config.toml
d_mlp = 640
vocab_size = 8192
norm = "layernorm"
norm_place = "pre"
norm_eps = 1e-06
qk_norm = false
bias = "all"
parallel_block = false
init_std_qkv = 0.0328
weight_decay = 0.0
grad_clip = 2.0
schedule = "wsd"
final_lr_fraction = 0.1
seq_len = 2048
Each number is 128 + 24 x the weight over its row's rms, rounded and kept within 0 to 255. Layers, rows and columns count from 0. Numbers have three digits each. The size before them is the row's rms in percent of the matrix's.

# down: layer 3 MLP down (transposed), 640x160, rms 0.199, rows 486-528, columns 0-159
# up: layer 3 MLP up, 640x160, rms 0.223, rows 487-528, columns 0-159
down486 101:128080134142126174138088082122105124133164158090152097107110123149117123102122129131121149117136104112133156135191107130162125070125106134117147105147116119205142156158127116089147084136112126122134176126090142099132157162117137142118164110123126151145111102117108130120120157134116081100154118133145108125138090166147147125125161157140122166109131162120165119148098112122081137129153145100117174162131085102137124114144160133125116093117141170179153151115101126117131144109134160
up487 081:113154135134132124112119176097122150170119157125132145195122108133084150103101109116090106088097134112171147116141112160122117167130135133119130168131126152116129104125154105148115141077082159121150146122111125116125091099113131129067150141193110130103132134151108097123082115115104176101125131148143142113122096164167122116142116142094116133135123109147180132133120114146149115129156110112124175164132167108106151147105126100182149131103109100105170104088100119127136135112127132
down487 091:133143127142140110152046118123105133097098104148154095113102112138186147096151072149141116108086102099151117140121158109127103130138090114132126114152169124086121115129091161115141141125115163097129085090110125086127130085140127140149096133146092125118116114119146129150118112097121100138098118102105175122127136134095125100115127150127191172109096141134132119113166129139109109136107094130102138180140141145108125104109161134124113128186113110125094115134114116068092125127127125
up488 109:091133106155135154108104103097140143133121076171130138124141137084129162116139138115140119123143162068142122095125194117120127150096094104123138128127126121129176135118151144148128173167141168110114068158184147122086116153132149144155122098143130120150130184123155103163118126127151132142101100109150134121115132134132144149108122121098123092116097132125150119124136156101142125111092138172157138145087149082107083174145145126105129120117128109091125079160105124158125146098131146
down488 126:080144116131112136125133137148120147112125125103185140108136131117124098114111146188132080105114162139143081127146112139109132131141095101144126110103162152160129086099217104089121126116137111116132119138107092138125105084142138135138130111100140131129131128148100121093181060153129135127128088124143119149126174148119150123114147093136116118131168117093139156122168133159181112151127139139159148153158158150087175129107130160102107112142140120129138115094122133165133156143123097
up489 084:136150170134139142157096159110180125115149129138092136140127141128160099096123105092120118166141076139115138125154123112112110060082148150088114163120150140157143141108138121122090152114098121132148107088125139116137136140092136175132146114169153138133110103157092149107126119091088146132114145138113139186141128142105093124129133124128125117134146124203140141123105148153126112138119174115085165128129098120168136145113109108148100142155155067119147121152096177106117120113141134
down489 087:142162125125158104145098167111113125171131138110125076153132125129160133107094124161202135157154121120120116118126143149144104152125126088068145157132113140142150123103120154143166104150152142173098107171084147128121107166101136100124185184108141135140098126129125123153150101146154115152128096156092142122134137096140141104142122115164103142115094102087105149182086157126137108130113113110108119123111132105142128102173140161114106103100143153121142139092110114146114096108118150
up490 100:168168135142096135097167124134159152135095098124138153122188112154136141139163126116129146146149147143160161144112139135089170134092081139116123123167185132101132125133138130170152130152085125063151122096140174116101131138148130113110197125099124132126142085178146112088110088123122153134139121117131133117149127087150138147118121122139107133140101102148156157120134101099107139167108149102119125159125143133096125118093132155092168115093140131125147150123088125143112140080138134
down490 099:126174105120099094117163166155121136123132103130122115138155126150092117113145088171132091134175165143094151168176154134170123127125116111107144147123101139124162088148102123123130141091097104077123108131123129093110157132129118144139150150091113164107156144130116104125130134143130141178073136131120129098133127142100092117116092124117141077147107146188148115095105104166115085094136093134129109135125090143172143099114127123063115114135143100124130123111143158133137146163134138
up491 126:123124146153109150122129116119109169116096103113119141152134153175114145134139128143143142117153147115107183148093137127129116109130152095098155148154108135116120116078091177100153094148119159114144123144110099147133134128114139158120087157150135151131123117160124099163126156127123106119080133109140135165135104113087124119156164167111139147128149077158153139129083156123162136149119153095108167111162071137126121135112142066133070143105102154166095135118081148111111131122084139
down491 120:089143121126143122161099137088160140066095144152131149115169151094064088149135146113116136151129117134134150113154111174130077115111125152147077143138134123174113149125114147118116133119148083123099147149158134152139119076120103115096136141124132149131144109089149132157091133099138115131091146130129092166136133131105144149153164099187162153117164151143128150115158113144119087145101114120150109169140128138082129097124133169108112124143136092148155150095139135124093111157130112
up492 102:132166124148120128116113146121146106125182083157139139124119133157142141129137144140151116129138104104128144087121157114111127139124091117095130139119146109126179163099130120119131156145132182106106072147134101128195114168159132157141123131087173150143106100064172128086111132112123112163114118087158124124118139107137149128129169137117140152144164119117187133138147068117169123127133122178113136115096154098110131147125116143119124137151151120127091057118127125121113124098147116
down492 102:076127114167138115095130107107083161059138105147147085142149130174082125110133116147120149099079078116100102089136113134149156102136141104135151165155098151129112168138166150164121072105149130154111157126132142150122118099143087096086153132139092110157146151151152127093130085154152159148138151133143132122127098133114159141161121139133114130174101107110151130104111140141099118140138136147170123115118111139094139132127166123146142092110150130135150105128121108158119107156144145
up493 111:092138123148135075127159163120136097134080145118089143130147176119097073140100122114132114116121140105130083100131111147171136143182115137160190132149133139120139156096161120130149127106122144101131125139132148114131123100139135138103126146137107108161108110067181114138102086120166127149127103129153117121135142123134151143129153103158152130106137114128083128153144152132161145137132164149137160173111072133092108122108156104056122101120130109136102114127118125119136129164175100
down493 109:171140098121111140145089086095131141113151094114152106128163132094104122131124139149145138139112117119099148078128117138119103096116140148126078108121102112104149153066153155170125154134137152122148107145090141110113123146129097105183116111155149139187105101111174100075162121088114139137152105138114125075140146116106080135142132106109119141139126128103160151126142143148105077094160110121135114145112105144149112108120143162117087131153136107155102115156081105103111112116101129
up494 085:150110157157131116155124130165108099125074137133083176157130158168146172112154102167068158109115150145131125123169156128111168149089143148145159069123109089117115148122111116116113094095149104109108111086097115103123113123133139120165130131153112114128143131144145140158151135144089105100128139131136106111138132089133117099125148127107118085141106119159131089156113109138130105106170127111074114162105132103144123121090118189107132128114120073106142149125124133135149166143123151
down494 092:095153127113098110158108119167141180147128119138119133125119140106163109133105122178099112118120096117130095099142114102194155113166189165130135162122130156086113109111132130106113167103147155140133139102143108152136121127181141111142107111083182161091100139126114164126131119157149154127127122131131140146065138087128145135102086129138139096112180134134110121138129132144164102145112155100129134081134127126098155166151122119113139080136140123109091104100091131150133113144148141
up495 099:124148114135114123124183140146127124147116113084154136102079174110131150097145157114124178115082122109133155093131119148151090146130094089131158107141077108123110136129169100142098135133120084140136160102160130099098118139138107144155136117099100130124153152137111081159138117204115135138162120131103092115130118129141109107149166115117163117129106087104179163140150132102115126126146116147144074097138153150102120107108098108160110138098145139123124110128171092148109103138150136
down495 100:136152115122129135110116119146139095139114123100116115131109138112192147124135130168144135139126078142122108083116148104120160110115105095155132159144132135093151139132177141121140064129132128177122130135156104132128135096122148121098136106148144177123117122087179112112143174140113165105128155120117139121144133088127150166150125139105062091146131124154136097118105162075138134124131115124105130133154172121121099145170156104091101162108141121075124093143172116115103164119085112
up496 087:143116159147117153133143097162136114129139130127182173136130122093130127148120148162132114140099093145149080080158173113106178140109154111131158122109092108131108114181119103114181099130106135098107167125121138148115140122143130114124146104126149137117164126118084078101132143120075160122121139104119116112121081146138120112142162118165136112154126148126123093112092095115082158134140109140155100176136149132127184141134103163088111137123146086116144163115105118087131151130155139
down496 090:113191066116110135141100189133149165126152152121135120144126123107113132106142136126114126139161106113126158128116121141131102132117137162096130112140117158106153109148141166103141164105166131124112139136079127111130106126126124123125125156139108120108151129089146144151120145167145089140145097134102135131150135052134167125145097121189137113159156155156154123125127101159148092109120118141120155169114125093123095129094130150147129154191104147133121170140085104120157078125079135
up497 097:101149119137128160138163114157150138169114104173164148142154109128124095157107064112151147121111139149143103183114121139153099122100157105116128165106096120120135128117132114133147146098090082168176149149116122112133107109148103082099121122142134141143149124138139128123123114111137161112117097125086130128144137148165107118163109112086115094082149136084118111150107174130138130104106132115098133167156135109106131152145114102101131156056170154122128117182159158126145136114145105
down497 102:130121136104116109115074133133152116085123124071089136120108100135160140105128132121109165104111087122148153129139104109089138092140114108090138132117117111140128192118164169167135119162131143156145113139183103114124143137128094122124118166117128143120125094093162130071128116133106114140108098140106144084168146140143066188117121128141097141094130133087106118134106146093073106125135102126114147136177105128169116101115144135131116134151113147145124153128147116155153150169116131
up498 091:097169127087141139081141141142102144144122098117121115118143129128125119161079143159132115095071135140150135137102161132098138162094128157124133092139125152161164143101144096119140088172137120102074135116131102121120155117148156142191147138149141135138125160145132124129135117134098164141091123169107181129185141085115154096142126151176126166155109131149133124089129123093081122112124124096131170132136130120130102119104150136155177114109135087103139118102156137155097136135120129
down498 092:135146163166100139140122140141130117153129147125130077142120132103151149139140149126163123106167144123099153133142140114187148114146131127126127139104108076120110102119139081161112121141141115144090077085135112098101143138126121189136100108138114123135118119131115129130135128112151177111115139079091149121130118101165130164118066113119100076096122116097104105131156167152128157070096157152107142149153125111094135096075134092111173124163129134119126172134119121137133140143130167
up499 096:133131158127150130129102127092147094124132150135130139160152183115116174083128118141126119111114070167135139137133139133148099126110142111098099101123125110148146129165110104131162076133104116125090143100129116126153123167116159108139159140145097145085140102165159131148171129108104142075152109112167143106124129200133165084132129125102120095158123099159130119131061145162107122145146144096155115142116136086152119109144112097096123128124118106111123123169103151150157141168134117
down499 091:103149120145112100128096134146176157125162091126135132112125109116131187151141162147137128126162136133125137125085103146167065098147176112127148128154148122146141174161135155113127132150142177141118160139153101127164137114120112158132152122114129154154123142125080127135098141137155121146152122136113130083135115148104096146139141152152160134148166100117150122122172188133134106145171135112143154150129122128106095172145161121168112133159151117166120164156103154166120073149116158
up500 092:156159173139146137151128109143151108136155129082158146115155154112137095134166130135106122122147142137093094111103110106107145145116138127151119132132126121101144117156090095145138079116065127121174135098142093119165118150110146156110112089157119116130157109124145097078163123105093124160117134090125123096116159116085147132118119129146078108141099135151112167133078150103141105145115170089103155137151111127135134139139107098141120129102132088119131157128101131167116134115214129
down500 102:172165120136142111099134133118117149124162120159096117117119100133118152130118109136093152073172134131071140155143114133157098105132156162155134116130143117132144101123140082140153112109158112113177138094146099085122133055187118141168095167121145127139130192142128130107135137121144149167154131104127148102081116119142137131119132053135150139105116118134131108118092180140162157112105099145133131163142126127136169115110115134147155114116117134124102133139145117117132156104163111
up501 127:132149134094152112145120123133118116094107129086112124109125154134085100125177101170140114097119094122124154088114101144165137141121152116099125129135145159137141160138096099085169140097153119121112162131105162164160109131125114140112086154159167116142114101160168114081137133093108137163118135157184115148135116185138147140076159108129137150118103136180140136107134111129165152130113121144172137118139132149144171148110127097148133180163138135102101119133115145139101105089121099
down501 100:142153112142117107109165168130084131133085163120108179120139156148132133162133154115109148164160174093102101097110158069099157147152138128121155111115155109093138165123118141141165130161055113125171078108157110134146131115164176128133079135148104122128134152146144160139148140118138169163104132144119106140083132122150121137157115135115086091106140140110094164117121122126162112144111163119119116142142183086130162153127124128115134139149140112109121127134136133102111128123146148
up502 110:116128098112143157135157124109143134131141138135135070103109136150099116080133159103152113162142089134111157092114148153147125134153170119165170144149184122124110099158136086137066172135126140090103099143140109092170100133106138115132140148116141098120173131104139099132079144129143131137125105157142145147136130113115122116146183110166104103127100097147148152121111160130165086142107164160093120128140181107129145120094136105099100133124110132142123135170090129132135117093157117
down502 104:107170109129092117133134090135148137123164144108109134144126107115104100123110130128136122070176139109096116124112116109132137142161088138106108155133126118139144111132132131111127153149104099183088158142162120105122144157103121120145143123156133150145135131069116146122144139108128127204119130074124122154110137105159088107101162125145114099156135167125137142166105131110101200121089116152149132156148129121130092128134154098184089142069139070124130126137125114159124152132142143
up503 096:115127104090137152112116118102165108137109148119130108116088154119118089145148146116128104154150125153128065120142152050112146113124172079135102134172133152131129103099125084153129111174101139110140131080128160149164116140133102122160131130177125140094159073123128156166128129135144113106163124144137143153127115159123104136097150103134123186143105166161131131137124138106118131154087107143150103187125118127125160105133170091104121110105139147165154112108134116133115120141145145
down503 094:117162098120107104128119134127166134171154068122087081103153101104102130133090121131125132127118093113151137139123117163135127105139118178124073124138155149123133154143129182139093127117096112140115127121119141116135119124118112122171105172086153099117127109069131123136092147156141165131133146123131099128125161125099108134180097129105103158127082105140155104078161100145108085123146125092112108117097128135136107131130118142103137089164135153121101150129099114153135071083098121
up504 091:106140100148140131159112117124142135167144144101132131112161121128111120189154108170112146104102171105109110165154147120091128120124141156163116093114144128093141117117123121096132147178167153114143151116166136133162132118096150111123141103155133130065091159125112112050140123144141149116129147106149155183144113121106083141109140088092083111156149099171101127114119173109114163118142149119113160137167168113133111130134120105122129163098129109127100136140103119130131110128086137
down504 094:153115101105147140112163135162121133084132081108152098112123171103115136119151149103158122137135075115103063134138114110145178126110086161134152164131103127106124154156159096125118108149109123132115123103117141123123162121154101120096083198117120106164167121119169138141162099086139118138139103145174101112144148150124153124089109138105121143091124149101141129137127155113100144166126083116128133154128124129143134122110129145107109094071141135112105131161122172118138151176106121
up505 092:129140121128146133164111137132160139095137089133122133171091084139106136096134115132098133097173122172162122104114136138136168166123122101085123149125133137097129142082116094129136139161122125127058128129126132141114140156076164107145160120173113111121106104137200145128119115157119146135116139121150173115141076148110130134140119112114095172119131102111111129132141109127130111098139158083127159127071150126173125145140142155118160102129082136155122109100111168172131140093124111
down505 105:110087127129123111110158122168123117128147151135140124122101085140153149109104122165133158141135122181107167081104166098116096090125123146129084140141126108111139127181148111131120120107095157137142133094118121118147114072141126137117144137160176121113115121142123132129124141143124123154096146115128112135115159145113097063137088157102159145100126160160107175132148160134139098165106134157128177159167140136165134158125108095138113137171125109157159120115141137174128192141131091
up506 082:126125128122123102142140136106133131141126094134095122108133102089151174183153117111152087185141110124102099160129110133098136094156135143105140107168089112121114104084111127164098111124129174152126107136100101138091142112155156108130134153141126125119143090121107137118087155102125126157143127146125111143107108105115175163149126088128123125113101067091100102169135108146088158148098129180119116147139163118136159116132105153124102151171125111120186144134094085123162122132139150
down506 081:119144088150174139151122132109130109124130139157144144134163118102091126126133115133139096092137102110156153126140159137159187142118130071166103149128143181105136105142119085100140143126100129104108154153156144123125167170124131135121124120128122159161127143121130129113171127171126134137101099132125157127134083120155134110118072154140097149153151124132095112069121115109159144113144125087101153147161137110156140098078147112186169159151144136145120146097137135132170184122136138
up507 084:116141097122149163144151115106114152141137164136144148175158143135142151092133116126110121114147156141079190116161094163109124171152111085120126146150110147112168103102124102105129138110173113116128186119164136103116147099161092155105148116123105176099138095144123133120139088113106149138137100099101136141111116116115114090108138128145107150101165130127123094094083134132136124108130089093133130135080128145145125156169164177156107153112129090144117120141107107143090134092127156
down507 085:117158113133121111128121179107156148130107126100141125179133116130105155102114127118132125098144182116143081126095146142073154149157096086148154160131173132140100140143122113155153097113093105144089172137098142127155140152129140148104100151121126132147113109159119120158105102093137143110115100131116173134146110110078124142118151110145143123144103101127125108125113122151115082180112155100101141120144165120149110151106138105107091148053106102142169151128161150168141137126151155
up508 093:124089142127176109128111097140160121155115096150109133103141141145115114137120107093093127182132092151128114089159096123107138148085099152093130099103097166138168142101159127174150122122085077148124099152131128134119140137138116122126113185130138111185122144191109152138106137136135124155131133119132138144153154110131121117153130143104104146123151155135165201144124131088150174128112123140103148124072117104123107095119101167116118148151090099109149131125131124120127154122154096
down508 093:118122145083152153160097121062150127157148151135103179160148141136126116132142102136132142106105149173119113106189148145156147141130144100136132120083095195110140117159097123160151161144096082122137118114080125134135110146145144101115103145122139100145111089133084130149088152151153138117156113103174124134179127146152123141120123182137113094132081105144153124143093124160115122109125121135101085140118091144110165092139112153132141118152133141149122121137133132111142164142149119
up509 101:122142115141110155125115145166089098134121116145109117134144136151178104166148096193083119142124092103135072136158072134120163114104118121081163123097079138136118135114106138147142126097148172181148062105123117112150131093157121149124134138129117100137097160154136123163115124161101139138156137089120123126121165089117128098101146158098124102100144140128129117177157117130136144144110144127152158140133150128143159130129151138132145131117118138096121104141090135188122168133155127
down509 099:123121156154115078094134107134144132131113110119146088144088108112157190126110164072143146139104166126106175134163128105131128107137099125115115137194198101090132164172103162156157181123141147151159145147102155139136145139142115172131155146080146139140119106152125139133126110079153064148125122142114108110136128127119093088133117140129124123086101108138131134101119120137126136144107174136124140123120126143113094135121110090133137108130146130105118112133124130108119080164147140
up510 088:104170123123118182118141137060123138071126140145117187090144093149149136128145162120107120127124055149124083120112135130132133140133156165141096132154148117157161133109145148110148119086123120138141115147094116151139103146145128106135158105153120119120132098153098153172075112089119105137149137112136145148167115165109169134142129126160129133109148147156142154123124103134120105185135125075154131131114165124142180108086113138132127103101154125169117150118153110132101128114151129
down510 093:135129128116106133133159139150116128111125083104077093112103148164095148151088132086147124144152064096125104138124169142172118115134135146061143087120130127080092136126139125128094161101113079124132075108132121164148153116130115084081118152087103118138136126108109123134113145120128136142111163127157139094149148129098109156162133138136150152150107138143127117129157163141123122152109133105116124120086101148121134097145108084153144081159157103127094116151140098093143128122165145
up511 106:093155115171138108118081160086139148134119129127117136150107118158160118083133150091134117110168135159097118102148135122119176136097161112120132132147137118134162092139133131097094126187165103144097119146173187121151175133120131107087085142136143119119107126149105172122144101125125142098099110094134153155102134109129148130095134123100163092107147126104141106135142113140117089129117119100179132154176139134159115117114192163145154092128123101131161122119147113129111149132114108
down511 106:123153111148094132103180144134156118130112123135161103182139099120117133147102143149154113102165141152090154129124113107092191144106144128106169144090125149126131112102087153102132144134100123120117149157164160130126119155127154165114076125139099122097153160111103100127124162138107141146120142160141128093132119118094148149128127212108132154105151146147109091114141149131144135156115144132139157132092105150161111170126141125115097143106160072119121101107138127110074146105106152
up512 103:158092134096130120140108121129117157112098135116130132147103154167152148135120110144129135135104126145148071097115128176136106124123145138137161157144140139177172074103097123104137143120188136134146114137122162141092138100131179166130095123118134139145118123132122163090153139152091121106096130132120120122106106132155094095121086114130161105132128133105136119152126125150175153137104163160135140182108070143106158129184206148122132155109144109108113111126116126136147118124101168
down512 110:122114153137160105135141107133121107164142161167132204154130182147143093135118110078114103155159134154186128127082112120163159135155129120144146139120114146098103091107135138120127128099139120117127109132112082107120126102096132088129163138134131104153140111129167111085123130149129159122179083155143206127099181176120127150146123080121119096154114113120138096109158158124171106099113114108118123127128138134128135115151106143156118135118138120152117118105136135130102139133171122
up513 088:177140122091098120075121130146090111120161139108136158108135183110121130103146118108144098148114115126110111102132122144151145096081148099070162094107100137127165122142126150136120160139167143158152080114139108117141156123173147129116108080133116136152176096096114144093137166161143118106137141155133099114107164108108141146155146134096132150157100125136103113127130154120125143095129130126123111161130074114129129120126084119138115144133076178174132150164134092148108144127124160
down513 089:062133142160137115141128093144102102118114135109087142101127063157095114132076131169094144141102132083126122127106145128128142125138124120150117174180127154126063119119138150110118122116132130115130123134159158116097112117095102134130193127107133126104145109156099106135126166130091105135137105149134138138140118158121118099119133095147160086118116128097147126138128089116126104119155149145141167150184132108164080121123185138123163107137165097099095122136164128107101149114131124
up514 096:122183118113196131109107090101137144120173117116110110133157143137113139137122106130119119108157123082158127101112102101083147135079133129165159129141124165106126159120136084131109137115121173073118095142125083082147124131108153158150103150155155127099123144111116086123118120074162133124132122134142110132078153101084124140158144113164135128122089113157170148128122119120137142134141121137144112133175149127123082120086132136106164156102151082147137130112130152146149161112152113
down514 094:110081120123101112135167088168098116173108135103122167115110088111118108136130173160117085098126130172130123137118152179187132119136141133153119125100103102133117125142139102115152108134114119139162163132140128152125165116137152096143151138125116139149119166131115137079132134144119137168117175122154111091193154106148131145119126118126092092123109159172101119151148097127156138137150158166138122136159164135102128112152116092157124080120087123140111079153110118143150118146166117
up515 094:101124146104108139122125128135129135123081146161123133137104158119170167097125118170149136092136055149120128146155106150125166137161134140093188144136113159150138155110133113112115115143129102153129125159089078135115147099125142113123147126137112156121124091161161127136112150133108136104172123152100142126159122147095197171132137130104112165128128139111111122142167102150062167127126161104098142081139150132146161101096146145114158111116133151102124137090123159129115114084110140
down515 088:152142144131129078155111121161169120124173135110118117143114122110123122135112104142091115127111115157082147152152110092117198126089156143114156134153106111142134136156138105106131137095081103122146160094158113133099102130141169155188149137095133153166123124135086152132134123153128139147150167135118167086139159139159149122164126124092180114127126135139129126082156086127118131109141147121085102115095110106090160161148118149118114084174125144151114127118149094110114134148106128
up516 103:102117139131189164155102143140123142106151103090178150117134119121136176128069107134126094144131082156127153085149148088174149095125146140145111158103134129133171125101161098137133090162135107113105113120111087155112136150128146073135108140106115148073132154127131156118132128109123151127128124115169140099117157156140130129142146123143133139098171151161178129119107169116112126177117137133117132107090141132142128107164102156129110100102129141127124081152107139174112106157140153
down516 107:153100121148103100076128100108127135145183136121146119096094122134109105166118144177118116161130124091125148131171137137068122122115119146124128111126114141127138127122118124155167133096124124084127123148129131127163107161091158130102100133160134117158155097112136140125160129151107131147144107144138134117068146116084165088139122125115195124196145136109117169132166137149156123127122094183159137128094128123116139143096117190127150130146116146134163114147076091129119130146129110
up517 095:156094111132096134092154140166132131115135157120124115159118131132131148146175102110113119086119135114126121055183121122127165144153155138121091126105146122118164140156142108159161118150150145122128087124135115111119141134146148112117129116087071108142121160111112133093118110103135150122129159115100087114101144130186109141087129100123139152145187141109152149084150145096102164122109126140150105157158141111104101117125175150112118105112080122075139126118097129090119119094164149
down517 087:106101151114109167128151154085145105113145122154132132140111132135107134164145147118176120197138163135105164118106119109159076084085123121107152151155127153159093105145128164142118146115106150121129133113107148103105105154162100128165091133136135105170114118136134133115145140124186164115126130171109125147136113197083123117122129114162155109136125116132117124120074143156148116133125095115116086131118113128090181152136137148103103124125128158171138138118156169109122164144142156
up518 101:135134149145101120126153109148139128136114132108117114134122169113107123111112142152154137107119159092102126106108115150127114145108097134131191147131113119122122082132097125132140173157149133149093101131168109115117113159144195126132142136080130131149133161125085139148123140147158213118096119149159075154117125183117124088106075149129146107151085133121127116113143145177138129121113127108136085048147123167124120102100134108128112148149156129129125121117104140112150121170143122
down518 105:123117115118143151150123134137094149118160152107149112127071117113095161150090117112142137100125118112097108112131122143166150140148098113076122114143152153117107122111169120137118115095122145151133091169158128103117128150126068128133111125155111147151162129115102126147131167167128137166160170113160160153106134126103139147126135150111085096100147119109088107114121112104102146114151132153091121116137169202131089111093147130165067111154114146140145151131131095124156129171172131
up519 091:129154124174157176147181148097146128101131110090119123111140139121125136108133163136132101091167150129128113125131144160139130117196148123105134091147149177109130083110139122123153116114144137138087141177115100155164132165116108109134137149111148134138114089136164142119121136136117130147132087119129109140126148167115159125098146138188118141073142095178133161132118143137137145143083130120161128096167094082135118138116104109133099150150140103107107087106097135139139154141155075
down519 098:106159099125108154117124151114152168121129081155131128107165151110185142114122061139102140107107116114139117136122148090116115214100128149121151112055157117141140131108119126109105119125160110176132103119142103136138119122125144115160124148121173141147107135143115142125119130140090134108131120144143113135122129148141119080068141103110165114151160148099134123117138085165137096095139152136107162142112166121124127158153097163148121141098124103091121153141127103148179119133150088
up520 088:113099138137108142122127158219134182136125118118148162142152126122127131104088128108127127148133111087128140125143130096123183096100167079140130120097103111106065115135125120137189180131110119124108151095097119168098101154119135128076113094144160138122130145106159117105138113127128156083143113111146129123095102148126153086137114177109118113109157140166105102117129115125126124149144125133122138152147177103153124154135106106121131133110114099125138135133139166070098143136132137
down520 097:101136133098159159097136153111114162135176129105147098142095119103132147119109136128192109140124159122124122148096142155123086202160120112147083143143101087145115155144141097117124137121145166141111143109087119089095144181116094094105105103134116082139135151120128127169130141112148158163138142168108120150099129123135084133132105149098132128138135085143148102102133092143109099096103157111094116125151090115131104125109098136172147182137149120120124151130126115138155113099105132
up521 091:096135120158127132152154103153131123174153154160167148130119109152145122114121147141123138134145161143137085155111131138087150105120098139120120107141163115138087125087106085142112115166139158146130078109132122104157122122098164094140135122101143159151162105112160087154145145152098117121115095145112158150153137091128168114142151136148114114156174130143115086095169148164129153171104116141112117117113160112137111100097175099170092148161073132132128102100101112120158092123118128
down521 099:145095090131117151164195146099127124125111117099105114144086153126139103159141133151116177104169153125151140122128109132144173119117084146123120098140158153118127152103128110100202177143083085148114130115144120128134158138107154148131112162103151145132143140099163165117148109124119121140127156157144139130155189123195144115152137155155098146153123123142170129145159127142117121124113151137125137123092099127169158163108103140128112158109157097111129142140083107096127134134112126
up522 122:110161128113115109120157116153124149164104181122136133153130126113112175130161122138088121128077123113154122147123112099131106106151114138171128105143050134110158134111112091145129102141133121102127092121108114094122117116178163117124149086098134128173139131158102140127132179132138172127137102122158160096123084094123103104112137151128124124116176097090115122178113104144131164142125128140150154164139147122099100091160115100169148101113152136123168134072133113143142144115152134
down522 111:141129098131101134097098123156108115128099108114134149124156111153193108092120142105147130127167138162116123146109161085133123138165149102105153150152118151077117138150131112147183154092089103128134138125148140134139113143120151132140131107128097150150124170117142144134142161130114076135094131117108142098087111101143119065164130173144071126120120153112143107091127114148149077124098152150079151111073105141119109157173136107121110116153105149160110105138148143131108114119115159
up523 098:111139142134128122135149095149124159152117140183163158086141150115109113154101118120138113151113117116126116146055135108140153121126142138122084130090127115124156125146136139133108139163093169079165192109115111135108104095139143134126160116118145137124121124118129101094146096127058115133144187152136138113148133104141110146133138144123128135134145128128116120101129089114050109132113163148113102152101132114154178073165129149108108166131111131151133127118163105138145177105098151
down523 101:124152115179119149094146158138112115103163122154130109109095125094117126132129114103128143070126149116151120178113146136083109147201137123140123121103128135063120125145121106111109137164185117117133150105139086125117125119131140115108112116152115131156134127127142140134156134117146117169119142153097136109155158098102093180124148155124117131143136104111100106145138149140154125094092073139079117105072105140124131107159119110151121175113111166158165145123151124134119138063112152
up524 088:138149166138087098110164134125122151143118130091100106139140144101161158102123146155135117145117123165143104130110121144131133098119119110117107121135097165131128169065128153132141106103148113112100145096129102082111053122172130129121145128206166116168173141114145135111120103126134144155153134141163098109116161155101105118094156123174112141134095119092129111134141114091091140089127133071117129126126151177161148127155113129148133085084147145150133132119147126149127116139125140
down524 096:138119124133111147139168074120118132111120146116147139104115113137107119151155129144135147141120109141121120087133143113147117125093177143157104144119104092127156108129113123140129128127091144153156124131125138122129150105101174162116126137113147089146171156155155103088149179146114151181152152086157126143090121148136149115093159145177156150087091147133150092141149185110101162134108105139130118113171097119148103170126133118117121149126135124118150114173134139166140112040128147
up525 106:130126183135127119153150130105137151075133137145134114141150103158137158160130113147117140145115139178102139119091127140138088117110093173122100140131177145146105146106136104120125114133146134089110151129117130150093119130118115119142157152105098113134122101116149122102157111148141105130107146127099126149101122126103177134144078115079166099108060093128150123123122181173123160125159131107136106166145122135081156176092145119113145141116151084098137072155135145148137124078128104
down525 102:124082106118154120118130134129140144131121080093123130120147148108099140133143077125120080126153087132128150180081113131122106095134127126119115150109146113063139078133101120125181162155077145161141167107110124098116108121099146119094148109081135114136152105158141132162130126108116118127118109167150137137125134087152120132090121148122154105132097134129121134106123120146106142147154146111144108123095158069167148110121143085144107178154071139151094143158100138105130146125104154
up526 087:105112142138139151067093132115142088133057115127118142108167127141145152124132106127144108143137162167145114151122112122160126127100131181146163146111130152156112111145093150145144071132106097111182147153105122170109127150072136127128128093151127127132109104130137142136151129162124089102141113132118117118094175112143181129122151146152122132099134118075141122163095092117133140091111126158121142172134123174109134153162146104115144128090120160123134120122163188126142118122135099
down526 091:192167108159102134156122093148162140121177148116139114149104126100130116106134167151147135137125116137134114105118125099134118092118082180107104151127115118133146149100156145100117133127125153160117109090122130103095137134114123131129118160164096134146098117132161155090115133109077173159121098101131125166130112111163149140135112164137103158128131139126110149114119122078131127102141160097097154133119175122085162064135124145201092148148140118139153137114098141135148141132107094
up527 107:125129160094134070095128084127142111101122160115169134142155099132122131135144121160173131160110119089098138114101082091127167129120098141136144131097130124112170132135125114140149106078100078149129127153163140143116138132093143162104099114143127128098132068151101120107140098122138126162161118130141132115097160130151108088118136094143147166167153155162091174128123119128158135114124130129114154139153164090117103126157094097064155100136133115158130125161175120120124126117114118
down527 105:142113158134158120153134153133140093136107135149115164107167154113041105135145150141091102121082132142154134150134098127122137127094110124120084136108117125177155098144081158137128152132129166122177159128098105131093104126119114122152098140140112088134115155135116093089141111163133125127130163109129068138165101146106121125093129125119125154113160099131138120162151086154159174123124134124164116142177121133154118097123177135127147107151060115108120145140110121149129144132138133
up528 109:160123163140145123140105121161136152159142136142134141138105151139177123105138128128138137092098128118070172183112157097150154123111115079131116128145151101135132128157093113161143111110120137103076099140137146098131153104121127116127123101127082137142168141146143101119125088118130210125129120124113129131137138090137118137173145077102096141178106138136157098118117120097103157101126132114128075167143154104130159106130139126127120130098143137061156104098136145111098124100141150
down528 112:126102135127139100111160123148124138152140109124098120105124156106139132140165094115141134132095118107107137152156121126144115083125116154145152117120130153155075110118120076128118138107141154112133095113118108148157119087127119108159106110121129175119145127182122101118151152144148162173176148129143147090130130123135109191079104109146144122135123136141118136085153147156183099151153129112130147125094102142105196140152086122155096128175110122112122113131186166127097130135136072